config.toml
d_model = 768
vocab_size = 36925
norm_eps = 1e-06
positions = "rope"
rope_base = 10000.0
bias = "none"
parallel_block = false
init = "normal"
init_std_o = 0.0
beta1 = 0.95
beta2 = 0.95
warmup_steps = 200
schedule = "wsd"
seq_len = 512
Each number is 500 + 40 x the weight over its row's rms, rounded and kept within 0 to 999. Layers, rows and columns count from 0. Numbers have three digits each. The size before them is the row's rms in percent of the matrix's.

# layer 7 MLP up, 3072x768, rms 0.0679, rows 2768-3071, columns 608-639
101:493507484580511510467543475491513438505506460471499565585486438518509451534492524495511532520524
099:538559588527530539469467501488580504476495509564485396551500525518488491627511401485488474416462
098:520538486497465504490529516477608578594499507532478573489504518433439489494531465537530484508449
101:483561477561499485570448397513490572478447591493471475535451440482492555483512519524519516540532
100:496540461452441472505475482493560452514444512455529516505527522529534430519532486564528539473501
100:598545521504518567541525507550491518545467538450463552516516524517454589569549493440567469447518
101:573607504509502462488546475464616496480437485512538480491528485468480497474534546484528597542510
100:516418501471535502461507550542570470485428479467481564499553493483551488457534523528455538467499
104:473455506546502515562501583389492537506571465544442456533490521453561514455439489474510413483487
098:491493547576553503495465485526428565447482520472465425572468515449543518499504461528488435492443
090:510511513393405463494487519514537492502536533541496430457500480452443523490517509374468581552496
101:560531441513478478525497585523507522505468518477479510466549487489541600461557544495526518533389
093:499454506496517541511489599531567431473506529456484582486473458555511500538473458531443408489529
102:464579550430559593543553540473484601510553507562481576548475456407474509497536546555501496523494
102:491506498511498475556489457493500441505575499565471524473518493568490503438475539506475483451533
101:438502514511497436498532545505497436436507497498466552592511483546527467445491484569517488518505
098:532501492517504512486542480549475492484546446520528543550536496553511461464552415529498518506475
097:536464515466465562488581548589555495504533493560550533429520497525444432474525528482538486493508
101:501572477398504522426448524472505532447495481483513526530511497492479568499530439531534451468430
100:532488456453559471532465474570497532459552563481507460517548449488490524507514545541488455514480
095:531453555523474457444438531508482489480434500500529503484537501556494516508460490433477434491492
100:493453420488487475509474490621537501512458459540546449537517488449532475457501513559483469511554
101:503522488515509511527489435444495529461499484589460445518434407467463502522516543473480460479464
103:495510516526481502436473499529450453492553524482464562520473505469508491540565508526399480459507
101:579516456518478450499484480518488444483454435539536479407540473481481500479432537477494432421551
099:506539541447512517507543454523474494494501466507475461500512542496497492440532448506447517560485
096:519492424479523513508487548440416518550502494510464546566566471471451562548498529504487539485480
102:578422467502498509505513514493407511552456498535499521520505503502517563455438537480463488499489
098:497502507513546531509518593520468490456542508454456493522476557524519537485518612517575503494475
096:507497478510519459530437494563491575540479467656475553569513424480529529497480479495499563514527
100:548540524536506473500525455561528448479483506561530461495530374471514505456529516483576566486596
101:476451488508510482540487535535445492515552549491498470417459455577499446427541505566459526512491
096:565477439570471534499500504514520556526493500498474502476502495580481457459472530472412419488481
100:527511500517512517537436498553470455482497507524424562528443459468509486489514424484524511532422
097:513442482504487455432471477477453523568463517444553501466411534510500505474511475517459455492534
103:506443511478477527473547448538525457450480486562502481569522503495511473459422454581457501477480
098:507501488529463502487519378502563547494524484518532484517528549525448530412505494572510533514523
098:488535547541506486562500525434442513512498547525482481499469508510484517532474528471511457508461
099:533495486496490466502502485509511485516463556474504460481460506481521532483517414525457524533511
101:541526440567503454429471548504527450483527475496456500490411523532484563486469499529457479494402
098:538494532472522444503528547531451436464383482573487541424506531477462528530508389467526471481507
104:477496474502450531532587409504447493434434499578524470471474489504511518433491551546549503476486
103:522500503466514480505479451483498512482505466517506490478514528538472505510605468463518489530461
102:484486530527528470504541524465479528497551486588421538507572437575624504546514497555501522495509
096:511496452512404428502494519527488498511425452529514427525505510520486441472567475491496483506508
099:571482505539497447486525510501484471472510506512453546493514475416450417473469503482477555540504
094:479456484444457498548551487473508475476441488443479518448495496521441525495551535556443443551517
100:512498491523530531485549455523520514543472485526471478425503478579448486521524482492487522424538
102:518457498458506529536463453559455480503448522512527554562551475496444501519506534522503488476530
105:509506438462448430517472478474416514455486521418473460552547483389447520481513506525520524519528
106:558525487455514461570551564454530515493528535469585492584509542495473527463494542499485526558467
101:578517543527432486542443551630495562482454499530522530509474496459519501498558513510550511512503
100:545403463517461471489548546452468589462530497518502558494505562574455497517482524547517490532498
104:512524459470528481472477506502492482490502548547498533514460488474492464489552498475548469499471
102:441545492495517511505583535489485411475532580487525517585468497521500487467483545553473500493565
104:534484462499484479538490557549489558510437419483529461476530471453487509523482541520556526480436
097:505589474497545502483556509478487430567483533469529537538522505519543468492472511485452404457498
102:538496559522546583458519461511532466469451507456471496543506521512502530525511499521563445444429
102:509458526558426521525512575504451490549484498491475469473477501606522491513446561440460530410441
098:524452559507523481468493500463514544465523518493524422530494520487521539482476511492496546501515
099:479419552484506483531549425528417556489501511449430484425475528480454546454492525510512585518533
100:511497509537557579485581472547435536431490528512511523505518465505509557488490552472564511473451
095:474523528491509486502515488512526432491493501534462529519475449497510513496545519454499517487533
104:457454478514508517472558500466428593483476475483464519492474428486511448522512519535501514535562
105:526471591489480531431514479592547505478566449566486513501590523452456442522547495479532469459453
097:506554502497466483529513463459527533510510522485477527546476482498492504465596534457473461579498
098:516489523587439460544514558489527433499453520502521559565521491456475510496483533459459531477489
101:518510534447499521492552566507535476550541456547439471556516505469496539484456516531532522538456
102:554520529509510427424449469553435467442615522534541563517569543472456544426611529530488519520571
097:501386535519520466477517522442510568553468511572527483473511501535517461470436588469502422438552
102:433545541518523504473528514508526470484518475485513500422500456534478463461487525526514502495550
097:469518488523533496516497509521492611511426351479526516550472554432518503454446507407497489485511
103:426450488473473510504503492522475502527483487491521532493478492519537469483458479500513493454539
101:493557423512439429483484559465490538506462489425533500500599454485498528544545528484546529534499
096:447468516508457481500535499491568495494547503529539512574493507542516516528530492515463485472498
102:586416477480486473528588534442538571555533452441498468455482473445454505491515505451422477551483
100:543514553467495502518496408459514429521521440509555492504538499565469516512459560484613476477464
100:472547532510448558509480569438510469465462470533464537546510510543490561512466523520476502477441
101:486480472456475459550448506517480566440511492512558525482517457461455506569523526505506474491591
101:428506489501500551553521495475497457559462475541538492512478446527522500473521526511596561584491
094:476490442480553562513536497488529451483533490573512521493533582470502471579477486539521470500437
107:506487473486495532480529499545623504542532481507461490430430562516456569430571464439506549494551
098:508501557552480553442518516469516507517497427570494432499498556543555469486507469525590458557472
104:479581481424498488460460530441520499511500544569580523511458509539474508529492476529545532550580
106:602456585473472530554511542569534390463540479460493489450491464516490439436518511460483537536438
101:528478490441457513466541513512516551463455569498503523513487492485592473535498519446526466467540
096:514481518513493512500490568415545440562514577552567453512541525509491519483478496458498483486456
101:484426554520480466565538507512548506470565471570540416555528520474489522473577472510466494495597
098:527493446449513452516454541556528503513530520471451514537408514499568494494415475483490505460523
105:505531522516584519495521508525485486523478447511498457489537480525397463537443543486477534474469
106:495486491482434473534475487471510560502419525500488467518433524572535472495549485474513456394459
103:473534468511537496425478504559516450495430491497453479559497475466500539469501542544471472481525
105:549534475477484487474457522534501538497421489466531465516512556484514483476501546485502522479574
101:531465503494525492512554473513433535537500481504461537469496564476422538550537485570502465558470
102:446472517445453544389557401473524540486532510521586483470544494510498416473403476488454514458579
100:467548458468509547434541481524478489512497523440468565498470542503475553506523414507527545453449
100:429494511485473462429425453550464536456505506483453556474467414555465490463547475453468418501572
101:499542481496563455436479503547460505503552506516510478472499575483538512547444497469559437522518
098:519530471502470481464471507504522498501479469473477449540462521509481494529484504557465520493413
103:464477501514534441475447443472426518516476474488564495429545517528414442519485593503534511528513
102:496498437439475428544465569525546451538517533454488564488507517479444574491467472520529487401461
103:575500466467519547529580513508533465515511513523474554489536416477472529481477483544423520489579
101:567417519451430515538503535490462492507497486464513464549449463498473534425531531425475447565474
098:484511443491536548445517491444505431505526517479495578415509465455472493468445559444489564459422
097:519492497512482483510515473505535524576453478478426520507443494452479482548545547499444480490558
097:536465427557523461480454522510469448539527458530471496499499385497488542544501530414564519550505
101:477488507491503495527501452480547545547441518550496504483419476526568477501545467524505524535529
098:492474507530511471492559474563412446550449491619547415505513486533500455437496436485493515436514
096:472566504440504463529520565578448447504525583506561478460508564485483436526505509474518519523467
101:481468489556528463553541455470478412473561541575559476520457450469504488458516486499519464403439
096:520458566537564474494514517489533487510538475557462532456457564555527490466506483474544483462560
097:530510463493475461475494493398533534538436533567540487489517505480511524535480512509493521466461
099:513443513483464465552456507463474489476526554526519483474542516519496529526530592466489493498473
098:480473429516505464519540559486520517484541554498453455478451472493522491493519497473512449480544
104:456546466512443418523508422497513496492510509501491404513501502494506440458505480452462474535489
098:502421538410427550483483477473582542496547473496508566486597545437461563425503510588459556575520
100:489462507500533580521431521540481517546490523534503450482550547495456483439483455529448478513524
098:515565522507522572512528493465518419492514553519537549501562456393548487469489499498556527525504
097:543429501492537534486559545520509426448463484575524542417521551438522510505506496492504496473543
097:537522446444556493533500531518423610571472524445491463540530521509550502477485532560431454546529
104:517522496472475444513512516426502491502545461519507432523435538435550425489546543477545567580436
099:532563532454468530501501423538533521497495533494552507502536491494464540494477478521505537514513
100:532486475504560488529531536480474525489496507522512466501583526531537450518499456462499543461472
097:488457461556496473491512522581519577545448548461465490519493533562511475464527483475474509462494
096:487525488414541446518551486463526486517480566513462513505439509432489500453471512446479499515466
104:519512518512514454453573483521478483484458566572444594502527491535534484548536533516454480507442
117:425455532511513521450525503509452478478544529555531476507505565455431384510476428435503513512553
104:571461504489499483475468453516505456492490553456482540482465582537550426458506425552459532453460
099:564509441523458528518474556492564607487498482449409459442526528478506490456486540484551533469451
098:401565490489502500524521450564453512485472516479522470500483438459537499543461496531503535478455
101:527458538501474484512542513446561441572425506484424516456546458487507486422499498483515489414481
103:551468492534447444477477495485494514491456472517531471519496523516467535445549512480595542479516
104:432573519484466479511454554482535507548525515614557465527558515444506425550480526411514445460465
101:486501511537474513511441462488446498469489524503488529407507515530533529427488455537491534506480
101:513523444466454504439472502493556492611508507533481554524478482541569486527486546494436505482496
099:482480502527559541399565454568522462474489479463512464453496521511530504526561466506493486527453
099:469533388453480520513566515439484511501509500512519529557508470478481507532471472556471440459527
100:552482524481548522560501515513513473468475509469508517471443479446493492561532508531528524505555
102:488503489511521472467478408581489523542506491518465465502548497546488558522541504454493522456484
098:516561509492532557436474467503448514511442535470548543428519554509419493453514548505538428467526
100:562564459553461495524552471504482452450471497578540498506551491582525492469515536570524466476553
101:490414441496518447519481468510522472552491488478528536478542460445483546464504504536519454538498
104:451504546499551508467470547451481530465514499500505503464471421510530526528441569468521486525552
100:475503451514497528538441498560488546484506505509503598457564452465486530450462548523527534489463
100:544527471507519534435587496556540530502480559516486468471472528442493503420518568573522466521457
100:521516401483519473522534555513572481521476536540518550499529545480492528479462485438482558441496
098:501552514475515521497496447483541538557561566490440594439482535563503488472493516450428459527523
104:505556471598469479487535454454547537551510496594466487578443510583518449440512522573471525484449
101:506429508572465516465555466485526468536454459598450563504577514488484541489517502420511521531507
106:461503473538472499510493525438503510533463495487517537472457539415454537473530503461498432577527
101:460542554492502524533496454566472573502490593535495475488486439511544561521526552516504490441455
103:514510475493481496493520449530499426491537484525438504557458493459465580486497558503430530460491
099:434454526476458495449441478481457523516503462538485454434533485536530427510466469566422512547457
097:514553403448463483446470425518510464467520410524507520510511448489501521520491539477542515544533
102:470428508430440489531543494481444499589469521440488500490431520427486518463567476423467474471491
095:535548489532474453546501438430518471432478426471566539446511458500475471519460501481564530453525
104:491453558453494507557559454504467496537492504473509505510499468479501508496440489504490532465509
099:477492518535405541496503478472475454526470578468519443496513528573452493493459509565482572460449
101:500528440531532550546555466573471503486518435395504435456504515499531451495500475469495509516530
102:529438467511506543521430524493548549545527482484449520459495507535596544503528482430570498488483
095:433478508511526446420524521498493522505532523557521562533554521571493492488529435524550483585573
095:571542548543538576545534512554451562482482537530515553495460467512479522504473523523561446480517
099:453471455491567515516499473465464483513473492472455481490472424492500538465484562430489452486480
102:510498521499476525501477458438451535478536566504537508443501486500515444502481500567474459567530
100:532499529555442511457447477538494519552459562557571427490498512481516515507476516474537418506526
102:498505487508560461539539540532440536527532445459429579552506541504466506470498488525529519457522
106:504456484513489477562450462443502546435422470450553457444521466526476535482523506491495453532605
096:464469589515527567524489499417577483515526559468519525533481555473457531512551502474507571477400
102:499520539551490521494484461497474503455478529505480445472470536549460482590432500440512475513433
101:498538484495479492512495455507433569451483517555590535503464467553555523521513505547452454433529
102:520477454492470516491492482480494562539458497487467446417479429591547516473486501469473486541497
101:480487494520455485471540476439501486470527490547480462511582468460462463485474478505523418498487
098:481508485473486518538548533478499493465505587590476530472540549526508559525507529454547530481541
105:505474471514514495466497428521556600472565450503504531480548472540491517485478494490443518473474
102:526472536555484509516537441466477445426453475484573440451513442492490491526515525496472520509620
102:408496447474547515503512462529460463457540532493566498511541475480548494556534520511490473468540
101:481566482381568513555496573516513470469527536417491486542435446514482513573482518486495527497495
099:517540517515509544499490476482451552484492449459567454527487543525507476419496455502511457454443
102:497511536526444475439506581465541543511524489538516475437520532551504530430481542528538559500506
099:526429420465472470454524436505438468500447528490510504497480460615520497460459530507508542501486
101:529471533573448517472435489489473445588502506528456508451446586530505487470441560453518489491602
109:539486547523505549542558477490484519493489478550474541496506466496515451460446461522493513501495
103:450507566430514542472524555482485536489513532534440454532498472521544517578512605512498512514502
098:472456523485444475479479470504489654490528477487525449548481537475463525450496517521545551497548
099:569446459536480476573552527480476511505468524498468424479503500451457555549510448569483520491458
109:430470476489485437500470524499534483534458448461556422468579546469466594519496501439627531433592
098:524524493484526433451511489463487527539524438479516495486496503477463418469523573462591548442522
097:443456522535483517491518489572535512522490506493531526541508509508509389540446477498513495506469
103:511554570487474485479446550540535566514516525479529515461546519563457516541557538533629518489530
101:438545502559489413484549487494483597556494563480490541519433524460469552489507485501526528560508
098:492477545452568493541410503566517507495483542527519501484514517544423451453495511472456468533470
093:544479480505441533491490510493525475465548507549586481489496468492524519490481580575453468530509
099:541556499514507500532597458527562485534555547525520498459411468468554540486515467524546453475530
102:529488451571430535469515509464577508462497425418386529520588542483555524517536530549527447482478
098:555458574449565532540464526513459525539490515423551463518602480512546520532520426489518633482539
106:515482545458562474484436537597473430473441485508508577573555505547455504504493560525570574535542
102:507537489410532556510508499432456527473488463469482484536493525464521411491527571462475535490542
103:524473499496557480503488520501516477476435501509484506514504468507521514487479501456519405459447
100:544506539483482544499528511514517459537527440451511566517510478479545470511497544405552513496465
104:491507551513501490512503463459502540554504529530435476487457480514573517516491458566471547520544
103:477552540486530480450557419457497538574524461506475557502485550553506528446493426496458514486454
096:568531472479499450445541546524430457507455501470481436475549510486498509499462495476415447532506
101:542559509464459513548493441547449477452479523453551460478558541469492492603431472572556505391478
102:493496543492453556509486528554512482508514536579563508519459460510512473524506469428478483480492
101:501439487528586505484600533473510517461475488501478500497547469551477476521468528531499464418544
096:522474541591497594519457420509505441474448516439420550455505533596480540489448507474500553540454
096:504481532589474500461386570501413504493500483440520515485513448445477524535567514517555591535456
100:516489454439491437482522478540493509514531567536512509462469484487489424527545495488513470449427
099:495486505514552564509455596472544470469505468540449467508488604493440517508544504486540427551459
103:521446405508546473523525501451540496489518497489569539457507516505472513544497562479499490510525
102:524470589552496458482479481513449559605477498498505437455510481503540523496504478521542471553495
096:459506388490568487473552505499536451428502525537507532474450575484510457542481585421508480549525
099:508403528510470544493545534548584502519481444511552463576463448501509486411501491415466510541491
101:470512453434482447536467513461478554538503547538550510519428556495526579416556535453506520544496
100:523466476506485449607436453474532444518434417508470479589518405510523428486516494470463474538487
099:432472489496426445494520538577488477511421546519489430526476522502477511494559495527413517530438
098:383518577547483468571446477424500510510494478489499484523604496418478552514489473522484474542488
100:474456508477492541475524546473509452484474539536548493536478470396477455482528555511444540522539
099:551508425485506466471482477445510537509491477527528438545580510514524517492543506474507491456576
098:493503478543471524488500491483537442537565490443493552543510476533507520478506511572448437481479
099:458529589476545463522482549486504571519407497535550477458476484518482490550529528479564527476478
102:536571532565585487608557580525526412486567529522590505483467529442455501476457508525567520453422
106:490461543448526587531505530536505440450393519467482488574502486433555481573465497485478481557501
100:512461503531489504488526467554542485543549514479556489417468503483505533491557511460521454506504
098:612469545529447476545575558487477466529493445504500578584563455566472543502515474487535513462493
102:479471483524454500398491442486448488527528450541580466550573483468496540432491472457493474521523
100:449533477504537477516446525523468522509440509522530490443505448489455505534487470515501475536490
099:430573483464499497487482527521518488536498457482520528471434522531532506534483471487490542538447
093:458513478480538524508493472436495499563506438532506505469504500532571488415487522544475535508504
100:476570520468500488427474546396479458539479433501532454584517479471480446521431427461501519508507
099:460486466531435564563530503499447475499466489458452465520481536539455527433440446502600496517478
091:526442501506592485502478442474465499525545516453560508500424509490466561505480492514454474488489
101:467560490545448576460409517479476502512494469543458405512542498508473469469515480560598427439497
101:459515531440492501494559430482556519539417532558487514501461571525522508500522483520495457480495
096:536511505523469473504480552487517503590540549527544456519517483529443424495471563537513524519585
102:436492533543519566485567517499511532481435429533499462442547449488467439651480500557441536497509
104:527468469489460471475496494520532498559439494442458450469565497547525514498465495529448501517524
099:541517481488478477515530499466481562478542445444521483469501498523510501541529473469541469408509
097:500445489492514463534457514472539487421455491491498451536439470453544502536519470502471536517506
099:471560543538466440415500539545485420514519538546495543515457467514492466431440471460491497500528
100:524496530594438502518425511482516559465517465493531483483402513499520552528525533443497478574510
107:521452509434536508481508474499440466503525545424559453513486576431546491515445581441494492483435
095:485559561568483508534533479413439534468512453514493501454527430522476573575527445505394554478515
096:550484480533513497521454541538543537462501454578530470487517513509516521549490485480541546502490
098:470429447460497516555513515521523486461536501467510476495472521507494516523569478397503471528506
097:503544436475464496516481484491495542471505506491549435480499468531507419543466423382501502470484
095:549526546498497458539542611523505495479517540512451518498452531551514497476428541446483467407556
102:509558494472511477460487564513515483523530497504486423446458564468500438485498460488467481542461
092:537527526628476532502579465485496572486486566525528560442476503576521546528529450486492431436550
092:525482537496467505496514501541480422481493495421502533461546515497505626394503470600525527458482
097:618482439501547535494477446531553516491478499480496521521487548444518464467494537581526457449530
100:507515484580434555451563510613450525523440524485488488498554563578510528537510513579550546475474
095:478467424545524510545485486582567511412464522445543439481452497517450520508514486452510437530528
097:505437454472465456485513577502408469529525489479439449443479555479496479441528469509456545472545
098:550456458423529574483529446584512518448500457503590479503521461567529524557495558561541465513553
103:445414407464490489448552481523519547462565522486522522546524432536494429526575519587535555533487
095:531581558550547457454522502548532529507562566526573539464570457583498590445520489477534471506480
103:472581518496429491522489472498524506498488462481509511492541530485491497496423477584520514498414
099:545507344501451485584481490463528454522537551494446567514510544475491497523561520443478457503412
096:481510526600554457500539527533562441430430514442516531482511508515539484445498511453539451448420
100:472494528525453421438494548480424527588463537535480504503496481474503481496467514538478427512540
105:551500445460497473523565499537546540500519418557478427551520534484575490488461518590434492564509
106:482424464484534536503550499528463475381577470457531574523471482471483532540531512521524493483499
094:480454503507450428447496528506548485497550537516538504475507445461542552482535492524556508534553
105:487444477498546498451433554562503475500465530530464532466508498555517484512517467445597564522504
101:525424580510498454494503482489514522542488537523463540447524546532519549496560586535546518476505
103:567454418579470561484481478492492474511488460456474496442479526491462497519477509430502520426539
100:530508509488540545470507476554480493438426510495463451495502484500469520437508512466462459526554
105:565531486481509477526559484434584393414485554476485523501525454529502551511559451499529504456470
099:459454512502524570517521514483562575558511509459535598522458521535513465534444458492531490429529
096:493502549500551529572554439538464508462501531535466535452556434489579464513462492436552495530501
104:525571502468533558460476509524451490444462499561513503456474520505550449468414442556466493438527
097:492464556504489494548467589560502487470545529538441557496516508477469555473486492504548498432550
101:458521516448468502531435562462536508532446452537465472467487511527466457489458454557558569469504
101:462475440526509494506522472480527524535565539504467493454500454555569488481491509542487467483529
095:511550545498521496535546489559574490562431552502530459526534578477444539446552501455503503509542
097:497570529535494474523437529542565499488453532495566498487531487523544490539481462518450473523540
099:493486462540436562534514484528509535465521460510478523530482506493487524487472496432463487446540
103:535519501452490469505514494498510558443470493482539530508596515544478547537555430600503465467446
102:496508473541515547472465525488502507556508566581463564491508502509470445531445456482468540522492
103:488538484554473515480468483515446491486582534458517510460441554456511461505441558534461473518530
100:409501518505458387540481506517553557579537510480576450480529478540486537448454538505568546527494
095:553511474491458475387567485531486529440494533504485465482514489496492509470444448531479515570554
096:531517523544489585491618471549547500577517506544531460513420508458568459458465531474514491456488
101:482458416468514549463515527578544501452432528458493529504482580533540480469514461479417507526545
100:499494549543585464576501541453572527512570538530486507412530494525548520545532487551505479500509
105:498479467514487467463485417508492499496494551527426530456500422430468539428484558541496451496463
098:529475491454514442546581492522491425449511476534462481525500521515523478532558557520496487530435
107:487548523526486457552478500470474525500470505488533556453499484515445459551464461417461517543531
103:571423517489431471546457429485529501512519447536477505437460462495475469435512491561558494479499
105:575499537493555486460454514494507481539474505501545467542485545524500454519525477513551481502538
098:405523423522495466521589509403556412513449509537544556473494499439476512488508513488451456413541
092:518510581509467441595500549551473524489458464494437541554504528496551444476447495540488579516524
099:426469469473555553490539458498538514457531488455473562517463449526504485567465463525511499503478
099:497535494498508523483516427443406501442506466569495468526533519454513566502490503438573485563512
101:458421505428511474524454565438490554524601467545555555477405507523518601558494427493512556497498
093:469542557488438532378467475462443571484551546470575496403512504469507445494521500537452566467494
105:492460552550496521480532483437526558543546444511506528469513440526535502539491482477461488487553
093:502532455457550553532543516465491463492538541436505522496476466475478505452510534517444545492444
102:477577533422484516472433489446498536469517516485486484553412528467489513440556437481521529551428
100:512485527543506536489506556530501454503476537567513487497525484455486510470488538510533507465575
099:540533463533459575459495514507375465501489468484537485539477517513468421470485492513487514453443
092:465509509463461467482570532476466562500576556481479549521527505517455447490481506487488510440404
100:499516488489459463471534437527539535492501492522452466503517475513543436550488595540514485527471